From a checkpoint of a small transformer trained on Wikipedia: no biases in attention or MLP, 7251 steps.
Each number is 128 + 32 x the weight over the matrix's rms, rounded and kept within 0 to 255. Layers, rows and columns count from 0. Numbers have three digits each.

# up: layer 2 MLP up, 448x128, rms 0.106, rows 311-430, columns 0-31
# down: layer 2 MLP down (transposed), 448x128, rms 0.0967, rows 311-430, columns 0-31
# gate: layer 2 MLP gate, 448x128, rms 0.11, rows 312-431, columns 0-31
up311:152138139129115128162135034119122141129104161136159120212129116114111097100120143120137162156142
down311:119127118159102192100150114099128137091161098081138144112081102151121104159100121165141189144111
gate312:152139069120123134135158124118125149133105174137118122089169110121138131117145075068172121113132
up312:121154161138136161119127160149137128131145125086099099170125103122086091132127195134130080112122
down312:146144176134113144118153157167129085096168083143105108114108151133130173119109128147063054147150
gate313:117110089159122131161137066121105104174144115121070155138165133059146132210138134136124121170133
up313:190122145116154088142154168157089120100122133103148125061091106145091133134121158110145114054112
down313:100117180172111165108133155118174118102072102135143113102092117106084127063123128129085069193159
gate314:152125134057100140121100161187113123166146125116140145141112129085130117140121137128104106097120
up314:129130118157076132128106165112119140100118070109125107090136092145125104155120163113120162135132
down314:126097160105088102126159126096118182118121168125129195120137105154112084103126159144141094107151
gate315:120085143092101145159149158131166130104118107131120067120149121132168162126120146166168125121120
up315:082144098102127120154140178141118112091146147117115139101145135167167143144076158135173115128123
down315:149163136075156115103113147132116098110162164113115102142127092124145178124104135097191202147153
gate316:137126117200064073057211063136153191164164089025098101085168135126107163133109121060190106108023
up316:202142121151084089081204112118125215042177159142075133177161125135140108124055187176156125088078
down316:130159155118113140164126125138106107124066075192145091099091122127148114112178172133117133128172
gate317:127109147124081136044182121149144129173159070139122112136124127094138103162143194053111106085052
up317:117124041123116114187107112140074098195135215177117130102150080052176169110124176141074141131064
down317:141196175127166163151114081087109096100142153068068132107152164152119114091073085109093157133129
gate318:112128113087127122055138076124185099123164154136104070059139155106150085152120172150164149133153
up318:076093103133139104083065101151096160077109127148157141106109107122107115118099079110133104105082
down318:143141122120162100128109150139121150160108139132144150156097094146116170120174098132162036156085
gate319:167075139108139113085173135127090146139156105079156112139107128110100154159153097125120134063094
up319:086089121133129114047133166129111135159125079137181106121117111107138170128084116155088136105066
down319:151126159121109081176125100072137187077107161095102122138155090132163143149097113137143190103108
gate320:132146125097126096144121117134116122073114146128157085143160158126106110158161147116095111121141
up320:089104159095171109082126118110092083160116201122086166111121167145149092148090122158125121116172
down320:113134115128108122165120129139171140142171137116071178089143120155133145132122112149130073133084
gate321:128113098156126067154120121163115135094120143140119137138125156149136158109063149129148094133141
up321:134136129075115180151097141112142150147079134133154107103169141104119164145111128085136110088165
down321:110149094163201149122121101147167162135146177074126158109129143109124196092106141091120161161143
gate322:135148148158074185065142162131147098138101078140139129173135040080116135159199189103092116126080
up322:129103098058164162098189113205137142165133126107159131111126172199162110134110054134147100143134
down322:107099122126068134133087084155154129107067119109111095147080178153100127140143126180114000114123
gate323:147104157135154084191119087100152170134106146146112161156148141134131133114095161079099139158119
up323:104165054138117140133142162140115118163114140129175122158059084105150159126157147164096140117143
down323:115104160118068096091088110121134154161116122119116131123168126112163142118188062145093083160101
gate324:129071100115104161137070121160116084177107084159145145117133099181104178090108128180104100084117
up324:082094076138140080123178151150149123130199131153126148124127100156111089157100163164181103222081
down324:110149087071080143098147116044171104090178136127129117132100143083151103149110117085189095198112
gate325:118149191146164107146095118158126104137063065143144126151153179114120134137081129156136160195147
up325:140105091101118111140137180129155142180092134145085094109172060099111166082174166110127137091162
down325:131135121131159153125145125211118123167166087105095094055139086164144079134112089118122000118171
gate326:186071152113098144100137048135092172186151199073050110084177173134077179141111103094124102160070
up326:082149161129133123079187117116145162165111148055075124099200162127156153057103091126109123168085
down326:136156055157120191140091132074073120056154092149129138165075117120124105121170153131131193152141
gate327:200099182099230166128129083094103139159081161113088094144060228184098098119088200118144119195062
up327:188099181189151154120070110097114126116107093106087133125146178198076113159120178143206092122080
down327:130146080112178147153147168104110136138078118117137113176159137137085119126063189152213255162134
gate328:139080126072107149104130145167179147147128116129178103167107185150134153064138130151170068155094
up328:135114129097163111115124094117129104143131199177087166118152088209197125083111174077113120053179
down328:144142059128173165162169119137135125112133181093133152114189083188129091107083126141133078058142
gate329:120152122177118126112053185165095145102147169119140101055154082159168060218094100097170152180121
up329:054118159088151152130096153162113106123124142179139119063117175160180144171121099120118129218124
down329:195164096121165089150097166094127195152198224086103132113105090100158134101171144107223255129116
gate330:059087111124144142179095123176132090138105100168108117165139125112214143068175130116167116159126
up330:141111048103153117137188207117137130158136104125133133125113095186115147121089143100144114129191
down330:100118120071131143133141106097136108132172059153102166150086152166158126134095162108167033138182
gate331:173141170110093144160124126154174120134164133168131075129111127125173133138138099122109104150103
up331:075109059130104152085132147096134109106116091108123119139060107103088133121084123123147120099107
down331:126083080161132104137115108093095173148158198137136076129062166103115170181106163120177074131115
gate332:093179092138070088184154118153125090084146115078122133105212129135140152159177154122152120151142
up332:126170141083212122061115115102194110106115197081100126131138173069082106169170139132069070053102
down332:103131099101142216078114126016160155097086142105166169184101137138092115099145091145149188173118
gate333:127081162076093128127087137082117154112137149153145109077131115125145148092140118164162146129153
up333:099114124091087059168129134152127125137144125102148167148172081129115099168093158074101120127177
down333:124131108102167144165091149160111134139137155107099147166177129171097107205114168119117077081168
gate334:083117129139146097106147178092109099137086132115132162145102123166103136143173152102128106114110
up334:131136133158097118080119154125172133123127119107083112157129070107163142129145156124165152152142
down334:136128092106177110153097167108117137105120134099091131073125120167104123059138154141142127117121
gate335:168103176206095182097103045136129135161080143150173131147139190107136128073185159094129119186182
up335:097075110163104099166119121115132127180069147193255112142119119097192161111098199049111120119165
down335:145177173112028116180131114114127150174103088070082120100149129089073147058103132211180231133126
gate336:134186111090156090181118180113095109124101135170190074120079106118130137110133116128110131046118
up336:133146123097115100091120127163124100146158189140145141157126078088146136119173089113172129052149
down336:108112139126189072140167172135064148107130141123131127086108117137156131149083137080160255089134
gate337:176154101107091126097126127127091097105114059114152125099140083116097153113104144090165122070090
up337:139167107109090101062133182113127129117132122088149173121199084110116129206094128096153124086109
down337:163126147108099110160136115151136118093118103122139150170183096151115039105117131135121236145130
gate338:200175127093157120128141139144129105139150157088142122116076120157145081134165093110172167109077
up338:106147182138089149149133111090117129087110150120078126101151137096114182104092121065138125114078
down338:194139074143107116094144123170106117099128137159155164131165116163172046153177121110144157131161
gate339:176097161171076142117080142133146129143091068155133107181126096122138193126155143150097111137164
up339:128181106149179171106066165153111112152139127151142126196107154140182066092183114076114147106169
down339:169188162130122136089118116073110141154170017119131115160137109115159096106168148097091110130208
gate340:148147165136156120157114139133125154089134038202155087145084148147090076117113132063063144084182
up340:056124043103178082165135135141130094170115141189203103098093115102206172057115156188131113162147
down340:116135118119095140155082130067044155098087103175161126157081131067090100086140147154050165191207
gate341:091113153161098112081118181160179088060176105109103089106185147168219181094165057131185088128025
up341:123187054117153125038159199155108122115241151141132088173139102098153103101162083213098117170108
down341:171111109142045184107147126145202132117139088111207148132155137132209139093226115130113098157078
gate342:145155054112175088177166115155131107130132215149127097192084093130158125135121151149161143068132
up342:051130125097203118138201115136129102167138101141124116135078133110135156107167140141148137127165
down342:123139174117165142128103100072153145109134146099131110201126145139106130136194092136137161183146
gate343:119108133130127103109165146191125099128144162163117145117105131075124132147152112135133092063104
up343:126122130108078105112109139139144193087151121164105097124130168092131172143091127177088134165133
down343:108121132165179160148159095141160106122123101114117097099152135131126130160126113112113124148163
gate344:163092168086133179047142120135187137111138141111093078181104127111117152139156119104107090126121
up344:060155150139129128142149069118124161119129129153089173094101187168110090119110127170114167162098
down344:123162124131139056112138152143109093172187118122113127127110124060165117141137100111145068105127
gate345:164145132092135087094093141104125119154103117155146092074119099102150101185082087149095135121100
up345:143142193170098091130101083140147090073056130110116110129082101107173093098130181162064137152112
down345:095084135092126166081107053076151105092136124114122171132111070161086183054160105113099006165225
gate346:092086145168113159092043088158127100125175072156218116136143128187139137166139127122124131118120
up346:073145091125035147124129110122173132133107055164147104170091165201134172101157104135144151164108
down346:150126062154107146191199100148072102129081094189138138130092147145154192140148160136175167155189
gate347:140149100131151132119091102131137088102147127146134117118156073110122080107192089117135095163164
up347:116121080150089124127169153133147184145161096143115126108128159112123136124114132146160100079099
down347:132112114061121146099121135115188141123125095156132158111182109130120136098110148099100008148179
gate348:125136167168112155099132115116146103127115130076208137113159088127227128075111120123123119119174
up348:138109110208058072115131143095132119077089158158140140053201086179083120155064114088164116187120
down348:134157121109158087152165128196147123112118184159224134071128110109108123164130143163132088173114
gate349:086104165114096123110124090131153122129120132127091122132164175123208127064112099175090159142116
up349:175111108117188076138081115092169177147126194203077164137062154134074099110144058109114129113136
down349:156164133114138109096086099159138159165116100211106089141108110100129135116192130052137087144048
gate350:100126097125098166127063082153148121113099139102169179126156184087179140079120118134128126156101
up350:068059162142152147178090120163139078123076129142140153121080105114127130083159129150177096089111
down350:141132113117087045133152159123136178102087133103111124140188129082157157129139121124149180138086
gate351:113135104099152155084198080164123106137127091192149127129057125200132179154140204082169159117177
up351:107067190166150170141074205122117110178100073144149129133160130116100138155087136164113139105126
down351:158099124186131204112111178153103169170141121135145212067103117121090119159095161102136065132142
gate352:171167112163067095104130172167141194107099164155137073148174145131102080139079174118122148122087
up352:075094172119163119116066133131109127161152137157125141114122150035157138089174134142164137120124
down352:095155171144159150185078147098138179097145173115073151129126145135075108193133124195141039113166
gate353:115093135097162196108144097135077182154162080140125145101142088076106135133079101086094119081114
up353:153114105190112114104081156082136102108135123072115113103160187137154112134152111133087097071108
down353:155127151144136022125145136192146081112125094105110137080154155099133085122141129117114098064074
gate354:150113136113162152101108101162133094096173147158150147099142141133166112133161107155112135112205
up354:122080085181120088122156129158132128109183138166134158148147150117131127091101096179126098081122
down354:114118151112124101133167137100186111116137133119088122127171112128089104076112090119146138136139
gate355:114129159076108150086129121102105168099129181140160130127160110131114102143070126131115100143093
up355:145150170134088132135059155136130111134126093126174111106157119216099131168176062147133117151124
down355:127106106191125149128191135170139074109174142081102167133173110076106145074107167122101179127104
gate356:115086088136089079114091180136152136084093156135135105129159180060137137161039083131107106088076
up356:155178173147138148121169104114137103118084080104147130107103161170157140149071131140034128120072
down356:141137156121159118096241111023236134123104152105153132088085139102123147076113122205097182113157
gate357:101068000159101118138115140157125082145077104223148086116130117136138144090188127144194132141171
up357:153136153145147161123153124113145095058156223134098203138131167121129109108106135111184132134160
down357:080124169164064125171073133123172110109171126152080251108181112111115136107106056118108151134149
gate358:142074077111158105181072109178197079150118115154161116162138090029169130139158187172110139103093
up358:122140118155094090144117188106128119052189087158089125111128172147164133101100102154188092110131
down358:141080139137169122152125136145090090069139092159142129137119106086140099101136123124163072104167
gate359:052126161091150079107149094124173107090103118135127105136100169106143105154135139138111146131120
up359:160104122134121142152127110111120175132121170132104112110110134095109139120140145110117131107144
down359:126124165128152100108180094139172139145123131146107161111126153134164123119149104109134031177103
gate360:137152104114119072083099141140132086116118123125137156078129072119126155120169172140143103160128
up360:180161151119137077070092171125137099120104161153095165144171118085103184171144186112135152110134
down360:139076120135142173202132126050143135121129143087079131110136117160135144108116113143158255106110
gate361:138132171104118163133160129134115104147125137154143147074187150172142138105125125096059091162153
up361:101152127057160148173131157157154088163090113113193148129139150144129054105060139100125090154130
down361:161132166057122113077112144117146181125161132157156116146134147112132180171171131141115117123118
gate362:112093109152106170148109147106168095145105100131141094126094110133131159159140165125121099095150
up362:158175119105122120093144131130137126141119135105163107120136161148122124103104118118185116125102
down362:115131141092156160126147145118056109129136130100127130087116159167128169083113150131149044133124
gate363:105131120147124134142100089178102119134104120162156120064124115112158077110149129095133094139086
up363:105136070099147067171127144067155147159106124077083102144167064137116090172116129129146119124118
down363:101154093164149104126110115101150092114133156114109126166107130153136083126098150162069087077092
gate364:176075212144138111146096116117137061125057136098161099156124185117132138195130152071182106100129
up364:112079121153155132151110066145139099181091170167093173170117159144106058056095103102121174199140
down364:082119095133081163077194158121124167124155137135128198150156042143152161081091121099120138115080
gate365:132090129148161094093085135083147124153119121106186109062095112140095204125123136089147115079067
up365:127137129129159174140154153131148130131186117072145125098136092120107146118091102079071103158119
down365:165121160182062121100148119189150139176191156091119127122128132111146136178099138064092193132124
gate366:135145173173094122124137135170134053100189115094100118096145106131102127138090056047063134094149
up366:158088131221057117164154132092128103099137096112125107142144108179098118101079069134048121147157
down366:084161162129150066146099128032126188194131123088118148169154174142082104113092121119116255159126
gate367:146108175146125102110119105117108144167182080124131125098135189108108135123129138099152110161120
up367:131128183156111061141118113135132135170152126079088172173166165113121151111118127100113129114158
down367:101110101096136137102155131173089150143118120089144151079178169180150099141067132084124088124143
gate368:108169166164105140110121123209133137130178093101121152136148065130093097155152152061128127110091
up368:109123082133152114107155152128127160103132111150134094149134183127156156081155124121114137167124
down368:117135153150106134137162097093163144128132146075081139118123112153120104142131139122152068092147
gate369:145115110129111101132140113140139149126152159153119108121159143107135110123143154153122085058106
up369:073057139108157153118114142174088119183134113124094105120113168131110110136142139109057145092106
down369:092137157145140123089120120151082147165128122117103033162119154118146118207097133128142253121123
gate370:110119101146105131098115063147162109129125119146149149084130155103109097132146085086110134147094
up370:157166110184090135066117114124146152108128171179145140153161152119151114106159110151194138123117
down370:173107145142159152108185134109165174083085141152111100130126124068092116093201065186183089127116
gate371:065116136122099087077141142137147069149099120129137117124211144132173124107121115132167116160093
up371:077076115054123105139108144138154094198111247145127131122103171069107118109170104191097098087113
down371:112123067147122077067101089196055078165181066156099106135168165135159203170115100065171125101065
gate372:119102084082122170117115108151128137152075106180168144146096122133099194123093135130163099113154
up372:105145095136035142142120084145147107092105072101165156081134082147095203153124123213126121062173
down372:146120112134115106134122104160185128097082086108166139110122102140064140131110185157120180088131
gate373:106153109123116138139121121159143090136066104131174100166069146115098086213091107152126119103099
up373:093156145098136150108157095119108104107123107114169077150116139112126060165113131125112133114184
down373:141146125130094153106126175128120097167157127124140144123164130151157130121163138081112241108136
gate374:102119109144105112129098092137125093180079140110150131118107109062172087142136149161130104121042
up374:100150094148124141132158123100128098191099154103132151107154069100153127112124144184123125131081
down374:119165112135158124126124118074126149116122117099180228153154114136099087148102104134127255141122
gate375:171099111092132110131146149134181109113116077151105091170125198126123192097161168138078102171133
up375:140112167120128140124110087176149108166175151192109124089161141129158138052126133175094147131073
down375:096120142157169160111066174187126099147106112204131103091113148147147154103102136154137168080108
gate376:146129115180098201112117122162148170078144080167080125089186104129140168151133163104070101128132
up376:114186176100191117047182167100181110114205107133135166142126132105167110105169103173165119130096
down376:109094144160130118126110167125174069124068074139149114141102155112181161139149141147128034111091
gate377:180166148092081183120108136180176074147082055122174072160164087109113160112159073114106085175125
up377:131199170119098152139162107121126142053118141148117136115108178243097088126168193152150129119168
down377:169145119145104104162073134159121127120163140230145155123099184151116104202190113172106153101122
gate378:142152146084128143134153134163101127113110101110085132149174057143124154173137158097093134196103
up378:109097121138108172110074151106144102157152115152147095165051162110173137119157123212156154074132
down378:101083100117121106143131126231170103131138146105147177115108125155137140124142132095096000142141
gate379:167144199159118166093130128112180147071097178221153171091125081096168129115162108144150115161126
up379:083097156168101092102139073108130109085133179061119164170153088143080074099113088112091132116166
down379:096142151094097100142038137120096146124118134065104140138088075128140146068101078136129052120114
gate380:118139145129176142057133094141158072133196139127126121100126171102149043123107126136094156160110
up380:195167123130104166155143147144148145103099097086117155129123080131118171135176119097103114075171
down380:143103108150109140100105122152167086175125119120134165120097164116134134126163120118081000079133
gate381:096106121060168178169101118169164123117091125161110115148134158094163118093153150100129108126136
up381:154156123113090139107134113167084131138121123161119095124103070166124152108181146143182151107127
down381:123155087071092143109132105126100139126133152163109157121131103178142093141161160099137150133116
gate382:129097077142084146136149132158135103176103120105121128089142148170147113178194062161088108142076
up382:149193102157137100129137131121141110082172095149116100148068110075138073107157212104147109154196
down382:113120117155164078116127144209141098124159142131126119134118143103128129140161155154104000134137
gate383:098177132168134098119141119114106177129108122145125104148103147145177098114147136121121139189115
up383:120097141101104151089176111118118118148085121105091090135164166110157065110107112130094083171141
down383:160133110179169120116114090166113102116166174109143142112197060174106141152142123164152006164163
gate384:095153151157114115106113093120135140126115156108154133147153144093151085146144079137099124135168
up384:130170138130171137118075100153161098165115125129157159097128090077230107123112101131099177131180
down384:114159109130084136128129098073109180148032123106128164162141119098153148165151151125119239159154
gate385:106174157093145075134150151137155128118082110100096118167114097102119140176144169130156102138116
up385:120118115128109096148171154102104136146061111110072127131171102127141132120162168139141180119101
down385:102169188105148094107137131117125103111133129093124122150115093116152061098145108144112251138107
gate386:083085140135070124158112114124129120114062064112127127183115116178085154119135155116142119159158
up386:167108131077088112162131064099118167108069122142098107166166160128129119104068170104151169148147
down386:108148151072147140118117120090128147102143149107135128140182113149150110172076190121126232190125
gate387:149104147118089117122131122137175135110124146124150129127140116107118140128109171162122153143106
up387:138149121118116062090083125125156116090133139134118150104150144109130142110115152116120136147121
down387:118133118127126138145115095051144164141118118132125136074134134104115115134111111147132095121092
gate388:173138090117152194134082104131137149124156108166077127082069214125115141119102190084139091122172
up388:130135122088158146082102110108112105113152101141118108097078191169131137114090127131168136103136
down388:143124150187154119073119143099104099096126165126152151150157136103140100117108120141101247154125
gate389:096150143122139095090173083136094124203129110140120148120107136038153120121146129140060107146094
up389:132106129155171125083154130113137156119123165172111156134143096071129135122116132112139124067121
down389:113135164093136095096153139119118175181103117119081129078144102061158166070170106110104255165100
gate390:128108129141102211019171104099181159094132125097093133159114098162122167105100112139155136124109
up390:122116087116125156165111047109129127123083106111143087127112095080117125120101127054116149112163
down390:119131139128180125099158106086111136110124118187092099153160121132110113113068118130188255127120
gate391:101136119104143132213116143166078119147060113170149139134133159144083129152111136152148157055158
up391:140109100133137136118150124093164128105121092157209084104135087127157185092155107131089129173142
down391:105121153101139128084144134090136131155097125139093154154124139090131190170134150142122019092154
gate392:107074102093090096170114139140156084105095103095109129080126113213184130149156139143134118146098
up392:153188098126136125092118103126123197079188154167081125106145109110111101157075141168165123154096
down392:102160135139089114083093155125110111174098146105090138121132097126111127129196095124092045132113
gate393:131132198166120217105126179133125072142094104181127152105132079189163140169160155115117104120103
up393:132101170083079164208094151208132097110088129075111109146132135087163085189114061128061082126126
down393:164095144116129035151137115095126105104114137085142196181167172107157110103140095150071153134151
gate394:141085058126153045158124083144105168100140124197064113149121167062164113139120162144176123160095
up394:126162085139153109118155149093110160156117143203036128122193158124124070115155127145203145181173
down394:140138106156115188137166131073117161148137213131115224108176104165107162106094117159215229157107
gate395:167117175068133098177129081157140166134172087115149131179228124098156172123140101090160132183113
up395:134094109115132177203083147137146079117091064153154175112148080147185096210099146067123100117116
down395:145156135099097088152149107098090155134174149072125127175210075157159133101143106100142210169117
gate396:098124089075136136124114141184179104110076119124184159130104109088176163118158068114115114148168
up396:073072119102097088135124125129149111112099100162160143131109126129178142103122082195164083160141
down396:132106124106179093112128138140176114098167155118125096143120119147145150094099098124135255097153
gate397:115152146133101141117128113161154130146138122134174132131112131104130106064165147114153134168139
up397:146130092119143110119106125087156125106105162150116158116129117108076098161078187134118163114139
down397:146144105097108104127105113075109095113150103119140120109132132122138121186095147117113233110151
gate398:120182138127112142112123084113127124139108112133168111091120162131135143142138130097130125154118
up398:129142114075138150157149136099157100133145136123135136133128112153112119096177104117119099122148
down398:127121149121121116135117142136144121149127107128169138148124124168136117127132154125108177095135
gate399:124088176131086127091120059174136162096090066154120103113146064117111114113131161126151114098134
up399:150132151144130064058149095111141105085129116107095186101130106109130138177132092117092116123122
down399:110131144156150114143153118094182136093144159122140167175111151148140137146171127111091148132126
gate400:170088071145126154130161115156150129130143132149139075160108121144175183122103101130165120124113
up400:091149164103132173120153116119141085120106049122164160123113099113117085107141158123094102120126
down400:088079161114115105120129104098150134098082085150112116109103159133106137116150093170098000148097
gate401:114125176128150059097158109121112121148132113110131162169096117118139115122088146136153146186120
up401:197096116154101149105103141133092113073133101154120110116181134198099117115139061106159134179126
down401:153141136124122187166155140162119145178127158149130164141137094153161123119115130104098034146099
gate402:125106145141107157169110141112134144162106152160110112106191102101125119103165161124118133141173
up402:142081100096135114125056101155139124173184137119094120121140078085128145166134126065091110137096
down402:102116104154121119152141096112053152078137162091146121158126156126093117157101157090137246086169
gate403:120149094125108071069192108135138100088122180126164190128187162127114145131113093135094121165162
up403:103140122156109103106124109133128133157163113139107161126144138137135208104166137156179127109082
down403:127115075147096112128125137153160133151137119120161126147153092168187152105147107153151133197104
gate404:113136122114180114106138150142108123144101086162142092170132167048166124103159154182148111193166
up404:106160145093176109139116105124088123127145087136213153130107159111116148158188180150166114131154
down404:105131135132057192110202081109119139113111101089131116131125135166102119118078134125104203109187
gate405:144115085117166140159117136144199118137112116124181133183106091159152141108148127119092144126127
up405:110096118095113099168143128136151099100120129118186168112107134146094123090100103159132160145130
down405:107110140105167088113127147071191153145121152135112150134176112116118085115085119113163205143194
gate406:125168168112118070113156104134120118141156140128131102144133151132128152118083127108149108123111
up406:125085080179113130086091105090077134113132123121153106127085079110060031149097115170163148136125
down406:083126123136090132120161114119138175085083141142122149102146105151118131118132123154128155163160
gate407:112139111138140136091092068170129126074153114091111079145170157129186084191134119126033097109144
up407:095188133096122039119203125147139136112086164147102113152149158152076089177134189164131136089126
down407:101101119151126148137168125027113190105091159120143114151126117139106153093171127184202177154134
gate408:110156120137105192069105216168156107136125061172144137171157108198128201128172099167201093145110
up408:082153149075229121174132132124100149126088151118073186072124164171086096159097159138088098144102
down408:111145185092193147147128075206080112122130125121134156166105103158110034077186073146158182120186
gate409:030119118085199151217127098139120127082161114145177133129090142167211003129124040171115077162101
up409:075141121095210147156106122125086118116138093146161132182115133151203058107085098116105151162118
down409:104131118040128095195088132113158106113139106126117143082154051115147102119141119106132229109172
gate410:113172128031148091149148156112094124108153130132087149133223023130115117117088152011143132091139
up410:109089211092223099144123141094135139104098117113081113109101130169095121178115094131078134165082
down410:153126083176126162045154060079147155117110148136125091094080174106077171106167104185163153101090
gate411:137104113179129108049140109132188087183161111143078165170114211151121126127069184117081126122073
up411:198123170156123124110184129154135126112081133087069081098113115189076085102141075086220097138157
down411:122151110098104154148179160150120065080116110149138134164159074103146100123116114113159105144200
gate412:137106122112156094196163120096135147102156128138157097118136138134137110154128122111129140136143
up412:155116179131108136074074067154123113103146113121058126119177162134117118126188111086097116108135
down412:129160091056119139148177165112100120113137147078122157129068159147160129133135152155180097115169
gate413:056183095099030147070185107128172110125166103126118094059193087132142181077145080175111083106101
up413:128143241171205136176119074122112099179001099099142136160094120145127089159180108117122153172158
down413:148100059188205160123106140155090142094040209166097127185098132126095103192097129095137057137190
gate414:071130055136068082160120197168120140063030108157134052108163054122160102112114151183073107171112
up414:174099121103114154134087153115151085174152127074173131111144140140116148122224074099134106118173
down414:148173091071075127189166099118094163137092103123145110133090166112116116116152173183146000121089
gate415:082128130132069119043142141081139146125167162117076097141171143136135115092086126099110103167149
up415:134106110120132099178137166126128088155112113135142160106129164179175126105147144134184141090069
down415:103145158124100102113175093105112149105104159146159122105126120164167138175162134129086110141136
gate416:102123117111149114148113104142145075146091170174087160138126111101132159132092158168109087102056
up416:123126160117138104115122146117105099123136134163134162148153163137145155101091107160151081104081
down416:130138136093154118096139128183141139110113120133120135123121137126177171139125153127100224112100
gate417:114167133107123166119129142141108132119143141148064118163118147150146125101149109105090086130143
up417:127097107163166069149121155125141113156129128127126108078142143147150146172102137137164127072154
down417:169137145132070139110167120157142113094206144077113129121110205116113098106149124093156069116105
gate418:104101101125098108168161104154079128113132168107123118115095122064113101153122136105171133125138
up418:160145096129064128098185129111133196126148149111098151085161127103089136102106137120166166173081
down418:150134145127151121151104135095123106127137169117143097147104131110136145171110138140130255115193
gate419:118156150135114164133169086177131127173098201137118112109151134159123097129143130101141083153124
up419:103125087086098082153089129139162118131114097161174110106141120164136065122153162171105088099165
down419:123088140130100077127123089098172141058124135097107116137139147099148122117182129102091012148158
gate420:147146128151104146121129123168073085160091136121134156137085118174062193111158123147158161110137
up420:101100078139136095059168093125141119106126149186058191148121145128152143151135124095094113120133
down420:130110146064106134145158110087145092118124125111125216142111104152091122116122115046152140096096
gate421:096118142139131106034165140135040155109149148160102145075154156067164139117184092119122147158143
up421:145144102167068156167086090109176093102108096162168154145094085206131176127145113129097134132099
down421:114096126196087101096104143131211116110104167096111154115165119114111107058132085103130008109136
gate422:132111084131135132139105153182124098140134101185132130131120157093211136125181161128135114178126
up422:106159192111153120096147095115087053156107181125116156137083123101081060123148118138106124120129
down422:096143135086114157120162045141096095078095115125160188108124128141076109133066106112090179163094
gate423:116115175150142149133113113150094144180133177057108107092118105111120152127077072079087148172113
up423:108123136152078132174117176112128145142121172153140142085153121165128168098091108084129167189167
down423:117108152112159105159117119099042172116121183114134135132151151133094064118077154135146255176103
gate424:157109146110136097100103155148112062171105161087106112130153109102121178178077139140138097116130
up424:131108179170167079153087081127074101085134141155097132056105127106111063099168139131124144086075
down424:133172130166140102058128132131145164111148157150172154144114113100163162096123163137072096041121
gate425:134125090132105171162088152115111092140132136164178120134116159102164097167111056094141130080080
up425:145169157112175123101192132136142135124132103123143160182069174196081188146187192111097122197184
down425:177157126148139124105201134198139099151179134152166165088101150118140107094163123143110002113126
gate426:140127075120092129169165127154134134145113046127155168114141127152156101111135139159088119120121
up426:165123131108137123148149110113122130141159108127171096102109131130107190051161155156147117169155
down426:131121136128165157110127152088181128094104145198135086083085116153122147101100096185142098121136
gate427:146108177128122096100130110172136086138101112136071102165141151161143125123112124117128092183095
up427:117156134169102093096081167120148125123115147140126111068207173169147063125057117140101154136141
down427:189142150156136141112132091165154130135133161083162129086061087119132112065143167175149053148088
gate428:102105122119125145123100099125105066136102149089135107106145172077090067137127146128091136132105
up428:122154174151116113077125104132127124148179132172130111152099147125100114077182135063146116118130
down428:141122100130135121154073132191098123100153133095131150127097092129132161123131128124145047149144
gate429:103131122113120121136115112150146129156113067168165161141097097088100134151213088147127103158093
up429:110177094125120075088101109153113176142132128143103130121141181083109112144095150164136165031147
down429:104164126086114151132044146114099119172115062111101106117166163175118108192145138130086185145113
gate430:122099165116143075087162077117099076113092177137134144117148177110138165124109128141136180137144
up430:138119109066157102156094127129093099167132133132067068134130170142091138130099108154112090117133
down430:137108148172178110154132093101122103153086127134096100100210140146100133097129176105139216138135
gate431:112166085125123176110135114193126111123122077106080104175190158135203156115105107127154098125173